Each number is 128 + 32 x the weight over its row's rms, rounded and kept within 0 to 255. Layers, rows and columns count from 0. Numbers have three digits each. The size before them is the row's rms in percent of the matrix's.

# down: layer 2 MLP down (transposed), 1920x320, rms 0.104, rows 1417-1471, columns 80-159
# gate: layer 2 MLP gate, 1920x320, rms 0.105, rows 1418-1471, columns 80-159
# up: layer 2 MLP up, 1920x320, rms 0.111, rows 1418-1471, columns 80-159
down1417 100:181145098124069127150119128100126153117132112069202089109120073157120089141094035195139125154081126158159116114122050132126121140168104091175109110124124125128142097112136112189125122117148153101109088161090109109121049166107178049107094153
gate1418 101:167174164160124083115080113040095123119112169152113151097152122139136117077126107102171136067122151120111152127150144160130141119201102090191159162124139038151133046094128169059159167139154108153136113118130093163156125179186048076123154135
up1418 102:055089152173157156142124120184128134184126141139113084101120199153116148167133100105145145138102153126072100194151139107131156137116084145171115189133166101123079183126137176220133112136097109160146188108112128115115141102061104161133175099
down1418 104:122096129162153069078101148099119117162096159123163119169131108105130117178228099132074163125176085089144112131156130123025092071134145150126117091173107119135102147112123138060098100147103116139129098138104118094143189161073138057174123132
gate1419 101:128092131145044137065118126143090116088105157145155141105112164102153044126176133091166079124125145140151128151130189110117120174164104104111145131120122141148141133160137142058127106111102096175076147125129090108194102159158111112157101109
up1419 099:150125130216152142165116127142120130147121110140103154129121156152104126101114131067111117113135160145124155093158077078116134059136166131089119148100132204110117097137154100126082139077144135118146112114151096099030152150182115101197143124
down1419 100:127069106142129170049169128151125106133120098130168111150166066140151117128152111109147113218190110128158088082163130182167114111116096148142142126136109108115110096120202179158129177149116121182074138095160129128116131087142140118105153128
gate1420 101:115166120136181134147145147106127120112110106153112112155105119186123228185111114149149059136111156141118114160119084122150140082127107150109184118105062146118091089149099137160113164142074128087109073132116122133108110127158125093153139155
up1420 101:059155089127102116066128119136147136142156138138121112167156144131147118104095106090150134107103110091173090157082111140111187129142119131122131136164168051097171173189181055091062117132092085048198102152139192118119151104173106168179128144
down1420 100:157130160110099116168169157141108137112108108118118102143102126119151125202098163099069157157112136164096069115224141059181132096153082122106092089140093090167193148172128155117199130076109140150131095133165105062148116120178157103095166105
gate1421 103:149119149145165107100094176193129140095168119169120112094109080113152105097098142158132169135098130154126099154129104139156090140132173106130090118184065144163162101162182131102123109115116186157121105219158135171093117141134167083136172132
up1421 107:161137103112137186163140094179059084118116173124170119145087167136131119169169157086107126122161141117177174130094189161182097144099104114096148132103106113081100162107115122128229111139168101130106088113103133076163116110110081181087151088
down1421 106:075149103115132148095144092144110121117130099102162142169176126166102103181151119178088113125132134121139111160132087174166108124145154191093116077069107098137116123112136144153074138143111135129172137185097085106133200172120104134149137112
gate1422 100:122106147146095184071152124127094138109172121147133133131183160143087130163090127141133139139090206150084138123098140128108129123120098171149126060131103114148148123140085181147116193121147083189135147154169175121148080111123168089144137115
up1422 099:149167096135106102150159035080113170093152146166128158081123144126126159119185143062086090158077102142085153140144174101090089151133173105097153067106141113169156157180166142180118132083181171095167144110073108172083182151157112105171162160
down1422 099:095096146172162149105140147104164102086111128098120134092058135162177099089077153092176060183124105147128156205115157065126125116092121103137112141123124138083134131147121105108134083148113154132128154172064127225154098137124152147125110115
gate1423 105:152106094141128051175093168161203121146146195091111121107129147119107112099181155138112110078093081140016151171161148143129152103142063171145132119118110115105165072118167162139074096166116072093141088111100174170095106105127112172159208116
up1423 105:109152135161126068204093032096132117083128159113212143108087113173138049078115117125090077119142129117164101120085140139172157136143058137137191147114132158080121141180140191141161158117131106106024074120159132184110100139131121118129178220
down1423 106:132149097132140105139080109142095128133155140155137111147106114109148133127132109093139172117098137126098111165132174194102134117125146116098121108089101104143148128131101124044127110118119114179102135117118153161156151108129122143114218115
gate1424 101:127144166157179131090146129154047152155124097117190146196176114114067143139189103105151118098135076064086144164135113122104138151175125140110123114137128111136168133099137090126183149099099125187157072116126159197130179185170149129102061138
up1424 101:125118105178160126080118078140112129135128058138101135163139135102125107189174105127131115145123100135121168135090055087177139137142131141156158090189137132156136167098113142123166104131114072095172079186127125133172150177137094124123086150
down1424 102:092091115100132028103153094133101177081178126102146122078099115170169158131142144115101122085072134168125125167157141183158168170134137148127106107182088155143121087132140070115175163143107095164114064090105120159116147098166099141083050137
gate1425 099:139125159188143074125164164124140162135255118141110159159111117142085125169155164099130143103132123164163119064126128098090110175153128196182087107060081161116133047158158136172089150199080149092160160103107130156131118095122194114106133138
up1425 100:126119108099161136137136114131138130125136130121167119115095125107152105086136137100132138151145109147160114130110077098194125175125150199089157147123114140111110136218169129136141138114082117157091118208134161178146086097154068114135121135
down1425 096:149109129140097111111086096127160193104079135121119089074154123156121135153121163115142109158100128104061189126195110113159135084115136086126092220083176148095145132154148126020165166143125139138130136129084102109124127143128111119178097089
gate1426 100:088184122101105103124139102131153114189153125108077126103125138119056104102138174168103129146135127130101103121126088144183095085135138104057105039167127147074172090137039110149094176189127111125123143138111154171111138140113089133149191140
up1426 103:140127081143134058177147123142144124143127134105211118128147153094082104122115161099141140184155138137194139107110118070111152139143106148177169090142159124105139090074146133151106112187129026153100206152183118089141125148194138186178128107
down1426 103:122106107116106144080086131134090093162166139141153150088121076105110131135150144152129035163209183129063091086132171110141167109209120134098191149165138165129153148165162127130164148140144108127125146113156092060146155140080085136081130083
gate1427 102:122137101133163128186107076147096069130098168137094126132098154153104163128126071176121083114139083136143125110153101169152135065123097141097080148157133079147189149100108156124087190065114160153151127119115100156135152095144163161115109133
up1427 109:139152183104112126142117081097160061119135180127122075123130138052132140139090091103096127091126115143140129134155136143109091097122136173074128141120155136102173152082129124147126074123085183135145115153136104119202181132126088133116148088
down1427 102:115133082139193149174087100108140136092131169110009111137120131113175090133058192147106151131074134125137141141081166151141093139108129068131150129093141140094090141140126079101125113189210179121137180105124100184113099112123082056104046107
gate1428 102:137151134136171140144178124238076083141139138122113121146134140104103142167128124168105122133105115093156102078141130075141091120165091116061152107108158107151109120098083133107163120155163148106111133170102175084138107120159119127116076167
up1428 101:134089161140131142121127141156168083135088159102083130093158115133060097141155116122191147132129146116153141112138163099121140137139171149097146093102103121145085160092188079172097123134160096115092090105138123150166067159137166100115103099
down1428 103:076101119151137121150123103111165190118082137062118166101131089212110088098086098143157150069096104090136126143109130108126155137097129126182133119136132137143104158124094159156156110085164178112118179139107174117169128184135124172119134130
gate1429 099:115183108105108133083124076111120141118134169059138107117128216120104098113085132107157103103114107098131109183186113109158161145105112120092148148084189081073119073085137146092108107127176107163129185169106194134102174168171165129088124103
up1429 099:132119111140144208153151162160113164125186124138136147135131103136121167120175118136090142074156111131131084173146137100169194085138100105136142122175144126106188079086094085071100177136140148167098075130089186101156184119104125207108074103
down1429 100:102132163112140113148128150094202111098189172171101129166139133101138115083102193141129093120082147124137088154054153100134108066078099098169158095153129091168103186131125112159163063134104079121112147066084144120143125105130136090191199121
gate1430 098:144111137146135135154096093151162080155175092039130153161097143119125143118163148171142147130152099134111146180152144104095129131130153127099077102122128140110148142157177105081152124105114167146111146119164183130154154112086098126141111148
up1430 100:156117096170120127145141146193141152171147139100174114102148135188113072089121092148091130087058094191087139170132153042156125116125177137130159102125109121109135145133208122157159103155188171105134167120134103089106110122119144127069136106
down1430 102:116112117090138115134105190108043128087101171111080109069125112127119114129111118147130166121162108161081115113112166084142100149129112063079158138156104090111143123060135155123179175132103131116142085074075155134054107115132169090082118101
gate1431 097:134182152128119123137148091151110102169087145172109173132145134195099161125138147196113120188125147133139126150188112170134088136110176135119104151179103190136134117160115144155135109152119094090111128063159164129102134115145126118156101158
up1431 095:086164129148217101059156120145181188140110100094124115150129120128147111159120142094138116097082144124123168143112129049093144132095093074147138084130168126164090135129138165163110149102163135096129128082151109137151095140131129106168119146
down1431 095:183070147134153131143115152131074163124170170088187131144173130149140129127151176075098179132152101107137118181132152140137126142086115168107134066091122137110059187127119131144119137151097134182139133099123128081150156119107118127149105140
gate1432 099:143108132168179132151144140134079173120102166061102140149152172143095138146112146144119120162121116057128091142134096162103142092106122137122130144148107132145150146088097119146095132132090138085145128161142180083188154129137132160126085178
up1432 102:121144135128127139131139161138071151088089128131144214148151129116154119066166164142122149119168086135098136150198157139148098148137145129110086154130090159073129163145128196080119087051126113164141137136173097159092147101151122184112142097
down1432 102:074137117060091112138147130178135152172106082191132116147122116120138104174112104058093154144095140134165152173076181114152104130142078163072099149148082135135124117112126159110151159108137073081124149097059150131177140176139089115175120172
gate1433 103:135142143103117057158113188101123156160125161091148191168144106165067142220133125171108102124083081098115130123160115187152149107116148080207116103037133155144096059109158128074169084152139093106132138116168157134170150156163155113176176121
up1433 103:100155153146075084090117160118168149128150110191154125119109181129087113164134122147166128172072169163106080193140085111104120148135145157142154157187135143090094088135081109149081109167164135079106128088097186093116167150175157151114158162
down1433 105:089085115176145155111113136112103124097166140103109156097113126112112208090119109137161141131082124131159121111199103121118097123145096142017094154137113137167086156172132117109083147164106105133151090153106165151141159109210116183195091167
gate1434 097:112129166141133128162125109081143135174187110113118173092135105145113134154129089163163092119164067151086101152115131125119164125107128145114122160105127160132234155200135130170122174152155145056165170098125112077169165113114157149103109182
up1434 099:057153121158104126106140192118154109070083153143175141106143121146072128154034097062085162093153169068126104125157106112118136099181113117164123146177113133103125126119154114177188144074140141097129150146142169148161142139132114125119180076
down1434 101:061158140194136106099150128118079149144142104163190108142119107183127131167087112088172141184148122131095097150141162070139201109074117122106095166108074110129181123159158166186139116131083194155134102113156107117144140123120136150141124177
gate1435 099:093155119186077125092082120133141121100125107094038101146113118142152126188185137156159100113120063108082120129106133093134068127129077162139120100095094099136150114174067146146124108113127100158112152120201103110140168103150164086117233131
up1435 100:156164106105109125122148104142094127099109113137110130137120106093090159116061158095113180159149158196097114104184109123160105117120170175177110186121174063158099131094153137124134047129104136139168113110136142134065118109103119100136061151
down1435 101:054132149099162174132150186109122118111083107100145130150132067172114071126154111133111115053158150184127127090118168095163145156179120087145145153147161161127134152151095128159136123109160117114109215171121156127107159207098165064091138088
gate1436 101:146172122175144134162112144149163110146120097087123169134124138111112079119117132086163093093146119135132122126138107129122115130146173065140139079126063111101099122145169100163130083080146216132108119133098118069096082117182101156090108177
up1436 104:118182093113124117145129128165150103164123125130141085132158154173134131093158134084118129136124141137139070113126105137153148163166106131195091116158138133126147118068159133112171139088157123203120161169116142149106141181142189120162152088
down1436 102:137133143170112133114193105101095097110109125132102076126092123158150157069085130108132103121122144134143111078103088121140141148109144121159168110135022147131123134162131141150107107127109193066125160209107139091098161123143132114164096188
gate1437 096:154135163097130146145085173141155053124118134167121162165187125053147149150135079096135134092138168174127139136165104098085131097143084153158106152182094139141157111159113130112087160132110173130083152166108128166150134116184161151116166194
up1437 098:132078175123098074129125043107132165105123138131135139115137130139115122123156089104150090177202126126049117152122076194130125114143123089176125146067147130155076122027100119171157141125122109124155190150115137152118091155153163100167117072
down1437 097:118116175176079189092115142113061142073092133104136116113119195161090127130171102178131120140164089093126115154122166098085176205118136131116140108128103103144085150139123206137119108113102124093106078107142187080131103107128142205179115123
gate1438 099:131137123144136106129102111142093160140089154200144112151152120181107138114130145131113084113195205149186111127078113128050159071093140182100088107106099116137116115088114151121131128204073130125103149187142127133115077115139115111140143113
up1438 102:112137143154195136107143100131121079188129131082067163157109158133128154169113096113118107168154130082181106115145113131144116072118140095136194146124102110149165137134188152111091125123084092125157162107107072109128134114155180119146138191
down1438 098:113091131114097142208153137127155080122117121085188141159102155162186120096115134150144210102129098127112105087140101124145136151149108146162162199082141115149152145158117131153126161114125152155136148111169107150174110098152119152148097130
gate1439 101:134178107151074006167143069151128149126081140120105145099117127150066151122152125161097090183108120100109130108135139128091130084162122149204214093075075176099136126083119130092142196139139119114147140110165145166143116162136126116127146117
up1439 103:123127122130165156112151133094138140117097052126167134150118136093103077144127162153120114100138138100121155131120132097135097118149121125174069092111040142108123135123120096122141145106075106079171100140132164120128139061073083149164083173
down1439 104:102099059100112149160140173166126146095162158107153103116144162142141127152093125135172152148111148166125134082104153186207141115109073167108128161105134141144107133092144094120144065022103138101133110128083144143154111085159112133150113137
gate1440 101:142184097160120096159141125131087102174111137098163204116101181098148140152094139147129123123135121130144188108144092119102148054099104121127121139165083106065121132148132085120148071212099146138109089108097108185138110062162120093168121179
up1440 096:132137141134068083144129170202148112160055201083127126133175155190150154092112138139123145139085117096148153147129132129129179173090113127172173160069170124172129116124166148161183147164112141123094119168079127140129101118067129148126139152
down1440 099:130145104167138144133092103160111096115125148090117128111132132158104108091082162137120109086177134146148128186114118121132145108171154146175109119075135095147110147111165117161137104047124157181190097103120116142156117116124180102111167154
gate1441 102:167097144127134127134119094120099139112165095113135168150100117182096102040105124166188178118066124097064157091140107153095127147131093167133093110110121193132168133208122166084149155084163146140140105021129096181187094123126124088150127073
up1441 102:138078145157095053110146111138176138082138087128138165103147149117116117178189083122119096147150091124127140141185154118152108159084165017156140118139110155152165194100139166142112121157126140201111182155102101102151139154109144180097148152
down1441 101:118126151133173177151129124132160056143185130136067132114107172143133142078089166131160069190122057092125140135098146124142108119044128070124165160116084169101134138130157155132162177168120170090071086109114156074111124153137127159134163092
gate1442 094:108132101157141072159136124188117152165135111075114104190118057133117131144090101148065132100079159104111090105145139170164112164133086075119109111117086081173056049194130140073158149144093103077104080125154146112153180106098112093153155145
up1442 096:171134151138118128131130131128056048089105146139152115124108152168118105125157099126147107115187132131123146124155146097128116087091127152125116143209194186156199173092122117124130112124131195168118104140042070183135072106166130133042095125
down1442 098:194132129134110070161126083073101095093101183132114038153152172089126176093191185109100109100136113116098154162123132111155108092107121183106100139092123147135103161198099101114079189150146133107053122130077185086071133144148080107110119138
gate1443 097:176143152158129124114139141122103142112181150150116146101147101134077196138117144128139160114049166103118097170141142133133115112148124188149131101157112149166094143168128167148193101076160122134144090124162194067120174121130115157145208082
up1443 096:163178107129154139072167186146148117086087107086169073158095070093099071072166129109110160072091114133171101139114108140104160117111154113213087109116123101175123087142176115115102145095151122097152092119143160072154122052108138119146173125
down1443 093:125094144126166180122135124121105148038087148112110133082139135079165157128146164186100162094105129149140151096123131161115118081104130170120118169153188108117094170075110112106111072120178092157139103203141112129134175144135126149190101118
gate1444 105:176112129105130160158121101129100121188119150108112098156137167151154161119122127130107209090112069143108147107123181139099144194086152129106160132151166166123122126169176085106128091087115101091168130110109145131172183104171103152171129129
up1444 101:105135146208172180165198150112111162153123179128148072127147116108120099160103136143103133135126140143118095152110125123175158114087111108183210120141147119130131128122124116176097139065090105169099086069125137062145155143112101121140149136
down1444 103:139094189130087116130135140151158114150115050183114091103142144082119123138150108077152098121153103073087122129141117106147153160136142200035166129146118128143100168116240102116111084136102157073126142150172148140130140096162169095077147119
gate1445 104:168063139164137143114120118139137072136176117123169195118142110133090151157112130069086170119135120058135205116101138144058163134119134112161118173150133124137096165140188099109134097155113073137099147147101076180122162088158111140097120078
up1445 097:037150121088089071169128112086129129158086120173190118135160149159098180114102189119143138133068121089153107116083120056114143140085130104155165110145179153137153198152181126119147131156121120126116171195193079141079141184103115110137124116
down1445 100:083082126143152110111139147102143152171076081119169084111092103106132135110140139132072140108123135099066157144087096088151103135125136156092116116087132172130125171109117136184124126153115167093118072106072137106120209093120079084142109122
gate1446 095:090093158124125127096149145137141111092137193116145116161140150144155125105191117146080127061178114071197105122169149066198108114130135100124157107071047084153188112172067157073203116144148129128134177062171071135122127128070154172127109112
up1446 095:106140144106081138124113072138162127144196222119134124150081121120175091157079181140151082138105166134077157165138092112139182083114103147148104145163152192161071113112102126139069104104182087144155156161182141128159072113179157123129117129
down1446 096:107095122123196124074098106171159121059104101121063115078064187092108071185147102128126093132143135166094116134075106165151163121103173164125145139151146143074160182142122158202126123196137095117148151179159124081070130123193109022143151085
gate1447 095:093109097076123115116166203084122146176185152122181133180135109129130110120127141127151072159138117098091104134116157114143138111195132160104155121076206129143137152182084130139085165145115097128154126125127140139163108153151127139144190134
up1447 097:131160081125152166089123140162109191066117152134096115149165148073139099123090139139095075089148136068118099197082099155147139140151126099181120148127139186152126132101136086104117142168163147141163099134164119192116173146185106170113140131
down1447 096:117121100161176162168104138122118103123092154130036092084152165121124097120117191099143189092087098147112107116114115130147123152114192108096174151151106104080160156066148115103118076186083132121107126143135097150186114135127181117175076129
gate1448 101:133060135145100107147137069059153137093135109137104144123134162119167226134171188053062101134107123150075100116119135157043151066142115162097132143137118115094136076160137111116154141148112113155129099133163166171146117140119091111142109206
up1448 108:117124138109111089123170076100123144177140141093093148085110132130123103156070174087174081136111159191165102136132052154106127122139072139104124139119198192112051151173147073145078139100126177086105111117100140107091074116113163146084076144
down1448 105:160120164087147109155083139128082132205194102104161099182104129152152111066158130080174084105124166120113114117122115114128111161106124093119165170096105069147162121125113134105100168166153126126153135154085080193151112160123161124150116129
gate1449 100:168114129145167113142199110128127136101159098114162066152180101148113147179142049126135133102120137103118171094107128141109161147108158156086113096163111102120102091136092130112112143145109125147136110138085131107108180081176098146104079160
up1449 098:096097143098187108145133143101151148160145086105115135115079099137133074140111078168097110155079156126121082159118092116131132120171173105232210121112103174137111092138066092079126101113141088207163148157089102132166137103229097168147111159
down1449 101:129182082116100108149067162114128159179070172161145121131137119105160112132085099120114079157111057155154091120155102127097111151127130076191134137107077109143077172120106124120066124090155219089163114122051098171121153089100100128083141171
gate1450 099:162081121165121132097116120102096065108128100153124176096105126123114097181115088135099096233166118113153125141115107098089094092136141142134133090138164121095136164177128080136132176145119166097121127174147138139126205122125172122113153134
up1450 097:159101116092100116147113123120157127167150136095133082151160103121084084121186146081142110147116138125122054170130109099140075135075098130121145153095146110125140085179105185106162199138114158124105146149055164093148075100138142188132116104
down1450 098:127134105134145120120127088079080176151123163163146112134150167106114120091152166138170150139090144096157084170157193112076111153116139180172154114173159129130110159207110127051159140139102105114187112076094130133106105136118190147132165067
gate1451 099:133126155136112109176066102122167115080121143137101095210141177104147137121119156128156120120152145092137200194090094112111153169185119081119173167135146116108129128095141109103191188120137159121133113179130187120156145093076154121118115125
up1451 103:147174125125118105086221080120127143114121181146084087181108129138139120108111175124187071078111114088147111141081174137161150104217129153107088149132112085074105135134136144102068137086186169127069130181183136152114105139082140166147129127
down1451 102:100107120082096106128100159153116145153181134117146162102083114072141154144188149073149109185145162171141092197145111162052117135111099176083122130083171079079113125096119123070144129132126092114130102049127105092107174084102101120121167079
gate1452 101:143112149097121137163125081152166162158072100175127148084160153165110125155175137119158168152075153181094144137168145122068135110195092108110120098126167136115115105134120102142136133110151085137128164077151135137095160101134063131129109091
up1452 096:107136090120094103119135143112125036108057149155105199136148154120106123135082139154116127133129122149127146143151098139123157147167126171155193166155145148166138148139143164161199159146099185152117126139149068113120133168080164165115111167
down1452 098:203104129119163186111123190039064125021146147104088082085126101119149137167115153145129056124181111144115137118136109132114120148100100102150148135104134156151139187128205099103161154161190189128071131149100133128096132177138178158106092130
gate1453 102:149224075134087121165157142106108131040139119102110126141121138120074091142172123126140103101183136125125151137116140167120118107148146083173118123192099188128080138109130127141085107116133100131129169122114158113102104096136125026140136109
up1453 102:199125081135173153088088138185086150074149173157168148073074106186138111119153150095165117128090110145092137126145110133124092103172108218167141158114166099102117162087106138101171130067134161105108092090076097123124151180149136187090120136
down1453 099:163105176108087161099122157097158166133130115071167174105085142122168100133107102124090187150075181167096126092080130105207113120095166113095104136135127147186134158153107083020130093098086151101096155158152125145130097133128131115076118119
gate1454 101:165137116156101197087050130170150112077165195111166143144128082137094088141163163138144088154109129107112114100110118161169136132146109083145096086127057073119147151136104120124143111154137126081179080097122076137139135102105086102192153134
up1454 100:170134157192144109100149135154131135135092109098130104112080177094075152148118094067125157111082125135116072161110106164143154142127134119143119095155177110135163116117094086179100116178101124056093167138070150110094091079148124100109143113
down1454 102:161137099108181103133118107104113151087141135162090161144107174121119150130090117200149128153140113135103171133137074080146109160108114110144169116086138127207119088138178153109144135138184156204103145105169108139160149152139167125106069119
gate1455 103:104159159128147129138158195135159176145105129147137156138149123145074143128097059159152140169119144090123131175137105123088154163049167098131076109218122121097166131143175099073134125129130172120169091135170092117050166164143162169153147124
up1455 106:084148186091124108125122067108157135117132087093115129085130067145100174070133141154112114114114135084111145078123115117158107136088150124102144170153079148113127135182107164139131164118167130112146069103108112094064121097101077079086125192
down1455 104:167129113068154138144167138138133193100081085106145105142091118096160106110089132148150160171093073063137129139103148141068152144195160108155163145107106104138151141117084099190120091150142077175135094171155121088094181119110093127148107168
gate1456 102:197144168176097151155122189123137117055151182150107140196154124162090130145058123117154133127157106075124176148160120165116164131083179099086123119125149112133126145154146099165155116139107134106136113104140143157116132088162068174150140134
up1456 098:125143091143185095108137093143141095127151143165166082113097184141126179128151145205122155136126113105105123115153102178104124068162134200153194109146121066125143084112090077132114128110147089195160128175125136144095099103160132115191149103
down1456 100:098141119139139101129123125094166127145158109130099161157128152136168083102114119107110152107106151112171103113078066090157144094136190109113188080157120050069092129156160132130116150091101091119119138108120059185084180158148140142145125126
gate1457 096:167174130090089136172118145145137141103118080084150180119149112113139117136142120132126154159149155165136089137160123161154124134149167144087094118140116162073102169119100143182141100080197150202109109141064128156156148100111166162122131126
up1457 097:129078118099138071097119168094136123169094098169115114110151167077112166186112114141171123136139138156147140106120130160106146106094095146198193128094147126093130131138081098141137100128106054110114163134166080120088154098125165153131052131
down1457 098:101150092116113130127166146171147117142145110155097070121092110200111145074139128092130151107150108122103128133159150132116110148137090068173096111095126116105177070094082178126178073093121138152131131099143095118135135152182143040158102133
gate1458 105:114141171142140124156127083046149097148105148165112093180082148105128183077161153122066160123192142133093156087153199123119176155178141156147103110158096077135121084129129112102142094160116107160071146134130123156153092131165144061138164156
up1458 110:145173113101157194130138124091242138170091105198145111041196191156125149104180137060153174139170119139121116116179127134113103137162111104123109088109108096137125162115063146118138141122162123161100164145136194105117206121153142080105116136
down1458 105:096101135088099163141146101096095142153150146143069155093111185111122155131050108124163116133113084148097113122126142131088210119132079100142138156096093118168145113126160148150093170101143190189090117154123080086153182119187134137132131093
gate1459 096:144131091132109190103086141137197135183119122156189087086103148152099117124101129175102175094113132105122091156155158081063156102115120114180135093103097094076113173149093137045127109135127179154128185159167159122171154122152110194146067129
up1459 099:174097138099148125121132169177155151159148099141167145117186199170134138127119116146200150116131158188129081188135130172089112128111162109157164144135172168110087065076123119159064110092063114153126076158116100161181143093109137156142196116
down1459 095:080127116180174095131141145113181121177194172081122193120111140115128161158116130118091077092125165149161124127143144102127058043145128150180135120118118118173175131146130106148108129095151042181116125107145144057138109131122142120067132140
gate1460 098:171118128144169102160122143113130098148072119103179161138131117093151105137126147074136174111132102100123120089120114131127119177138131113148133093128144169144097100039126151127170085150098143142158193137148137160123034086074126095128161047
up1460 096:109113168155089168094172090185134121134151139138094104121054206163081193112117130190126193113113125142116120175188154168229161103116126111111152071117166223089138113134141154084126156092158079150108095120113103111106145097141149128158104167
down1460 091:148163119166114147147138145134055089132101124144140133145113121079115145082129070063147172128153100136154109115169153105115121143116100194120125090152091130069202138169102143154132101136113175124222150122108129115124131093058119087163096130
gate1461 102:181078106158122093163132202098134080137151132088126160166146080155110086153108130119145107119150078100099132138137099161220155207115087164169156114104138057082111113166120134144087108138124179100146141175105128089150176165159128190101129151
up1461 102:069124083172079134162147138180170103092096103094166085149164167124117106136118107137125134142089095158155132150064145163106119137110108126113163083134110097093089142145079129187120178095155144108122119113066179176107148106151207068114117160
down1461 101:131110204150131088054132149122116204111153115188085137109116108058144199151127142081121103155147162178160110130158157117039167161179171112119120114178123114115132103126111189191153179152110152095145117088196089132129075133102081144090112075
gate1462 099:069089173074154127156091107142144106119177114139113135099143093128111108108071161124081128118103142075141159096089133127110123149105083122113056139169164138138153073139190153096094128174120149109113177177122094109132062147182098053067086177
up1462 101:143155121073169119151127125126145116094151169129125125119115124083072133099179122135144101138086194167170113153149106199072088101127131142074118153065090131117185136089106125118112173127098170152137153079065142151140183155114137135184097191
down1462 101:106093089132159132148114119167138143108153090135079090125122128089132199144083069138099111178105105103135145132092110106174102136137064064135220111172190162097141120147099152114108108155132178142116130141139118125147148090133155115100107133
gate1463 102:135222080165126106099122150173124134121113110167107115163125108115125195144108133131092087180192156142105158209109097129119113095125165159109126140141156189185103050122122135113109174066174117100077053160106131171100162110170073148184167065
up1463 100:091108112154127141154118121065103111183073154095079121111192143105136156170079101162103120113174134134128106098140104104203137089089126155127136145116143134050136143145151123151105057153189136126119175066119130175130144113134077135101104066
down1463 099:191098128133136086112125124115141111144134222145086141122124124165147133171196110119139135177128110057097181091145072144067129120114106038130127110097141092132173141188127094124114127111176143080109105165113124084128142127101185142125151152
gate1464 101:138134106147115164193042152155154128124126083140180108151114144144145082162096160163143132113149179187080142121112109106131144126127129159117180147146102131136167165114160204141181139197129103145140132136143099180155127114180123088163146143
up1464 098:133029147120088129142081102156145097139129081093120115149084124184110086148125157176125116142163190202210125124139073131157137126172115118134122121150147142137132098104152192100135126095128143160147147093094074117194129140167133181161133117
down1464 097:135136107101142164089143122125196086156126171118159087150167129079160122089189156118141117112051130110109130127095125151117093126099167125180105080138152110150137087108125146148168155122175132094086132157147120162153124058137179124152124084
gate1465 101:069155104136166045088147148141114051134076179148121152134083136084142154093116145113107151118122094153171216136119094090145162149185111141125160106146097106160124186130179129115110122142114185137159158118160127145161069147157120120104156117
up1465 102:126143132142129156152113100162131193115129128125107114117167219070143189075206103123124189117138141079163128166092109129138154112123101121124084110149127102126187120137089075137134138163079150132172145130115084105106139086101099099139161160
down1465 101:092067074102115159160156141186146153122173103139072111142136122189125148145137129138093112114155162134148084077156121142101158136135115132133129129153161143109098080102140139142160120130077143149100061142123109126077156121165134106169125121
gate1466 098:109072037211118125127083111101078158128141156175074152138123064118100123194190160169219119146127097145142040116139124085118139139173139096140115192090175132071097137112125076140105082143123113084148154123097162144145111157053140169147162141
up1466 093:120105095179149115103118107126169152169118141130133075111183184109116091105082172080099077155130193075124113117107105123134147150139177166086127142170132092103109127094127094134175075050129154100170178163130175148166086133022175087146110136
down1466 098:083104160043166137152178133133047078129135182130155090095098078160151096145150143115162122148144185143146146147166135123145142111140131116123123151155159199166116127145111149137138085122149108118172148159126106110086119141097088128087181111
gate1467 101:141110134120134118169100143119048134116132141135209144116063130100138127187155049171151123198136132157110162115107137121107081136135110103132134110110166144113115124156133143125163106033158156107075093105125138154154226148160170107154156188
up1467 103:084152122170149117169116105138152122159144190094111176139163202074099120130102171130131096164126097107158107143107189088101174072185097188141138146075155140153116129118120137114075124156094164127144146142108068148138111070129098102166122151
down1467 100:133154152126242124067157119115175133127165142199129130194153100155115131102136143136146122124123133123133148100174090107144128147154102127118140084163160079121191160117214095121134159125093144193145111166070133113101138125124142147184098117
gate1468 098:143088114100129144110157174164115156123136141130143149142118166091168095097125152151153141099081161130089117147158113155145129143138089065152063173073151163149125167122158126107115117113180180119117191100129154110164095095214056108121082139
up1468 104:182088094145119176127114105157171117146202110156125104113184122095112129070112087109205135166164164148162135138160142109156142158166138159157161107175122107137096092132099043131133106144105064129084119095090093146121207121140092144125142154
down1468 103:069135170125098046105153104119146123169112194140096138113114181124179117123150114135116158102126129123119139154052092113161132145144151122092122097119191135085095118126095151137110066070092138120130152129128152143090078116124162118111126136
gate1469 098:098072160137185129044114144055165112109143189164154129129123175164077082084169163130119107141133148165162137113072112152154095150081154124149147138088179113104165125138186079197113117043131116164146134139153158104128143115150078177164131112
up1469 103:163162142180120092139150117174113152133133149163073145070150116146134100098142101101129099131036082124121162166100055177112057178141062174134137161128127173241128128113225121102138124148169129143149155195156194153170076125145122074195158187
down1469 104:077097122187090127177205158128164101090112142171164093127138110117089107143153167110163118156093118192136177151069136140174110137168106063157097187170175143227139113129126153124085129133128124142093165054144148163163102188142122127139150149
gate1470 097:169092122167113102190136109125081166123198166135140179143153130104160149088150187149122116188095118116154138084151160130164079187158080029094068174135130161169098160069183116117150124104149138127165107147060121102118160148109166085139172150
up1470 100:157107147101162155183117125168104096151112133150147133130170136138125110108116097168112212088136154106167111177147192147101195118134133140117123091181162105151117070129128128121116161143105140155120099114166096153128095142116119099084090081
down1470 102:077193102116200113146120158179160159096094127158139060054073127194164152110139153086057110109144212084126053177172109121147183158129133146169147128121120104116179115167147127124218169118172119131147137145113126114165090106105118119145180096
gate1471 100:152143173066139150105140166178096100145156171106118117160156140102093144148125170129098107087168096184150147102115120107139097100093099156161144130165092111091133039102144101007099091140161130158124127110120144162117165095148146140070088113
up1471 103:182103146155110045087174135091154131118138125113151108117131107133125084076102069171158065221198145059110092168117182124115055142080092123135127140150120095177145134115208146132170110123098210121120090114168136135173159158147157096180135108
down1471 103:125115130130087087080137093091175147128107122104187117088160157132088161140115112105151129094157131152153124149078126121131157163135119148139125107090098190150128097111096121098111101103100219105139124093124250056152068078121136146145141107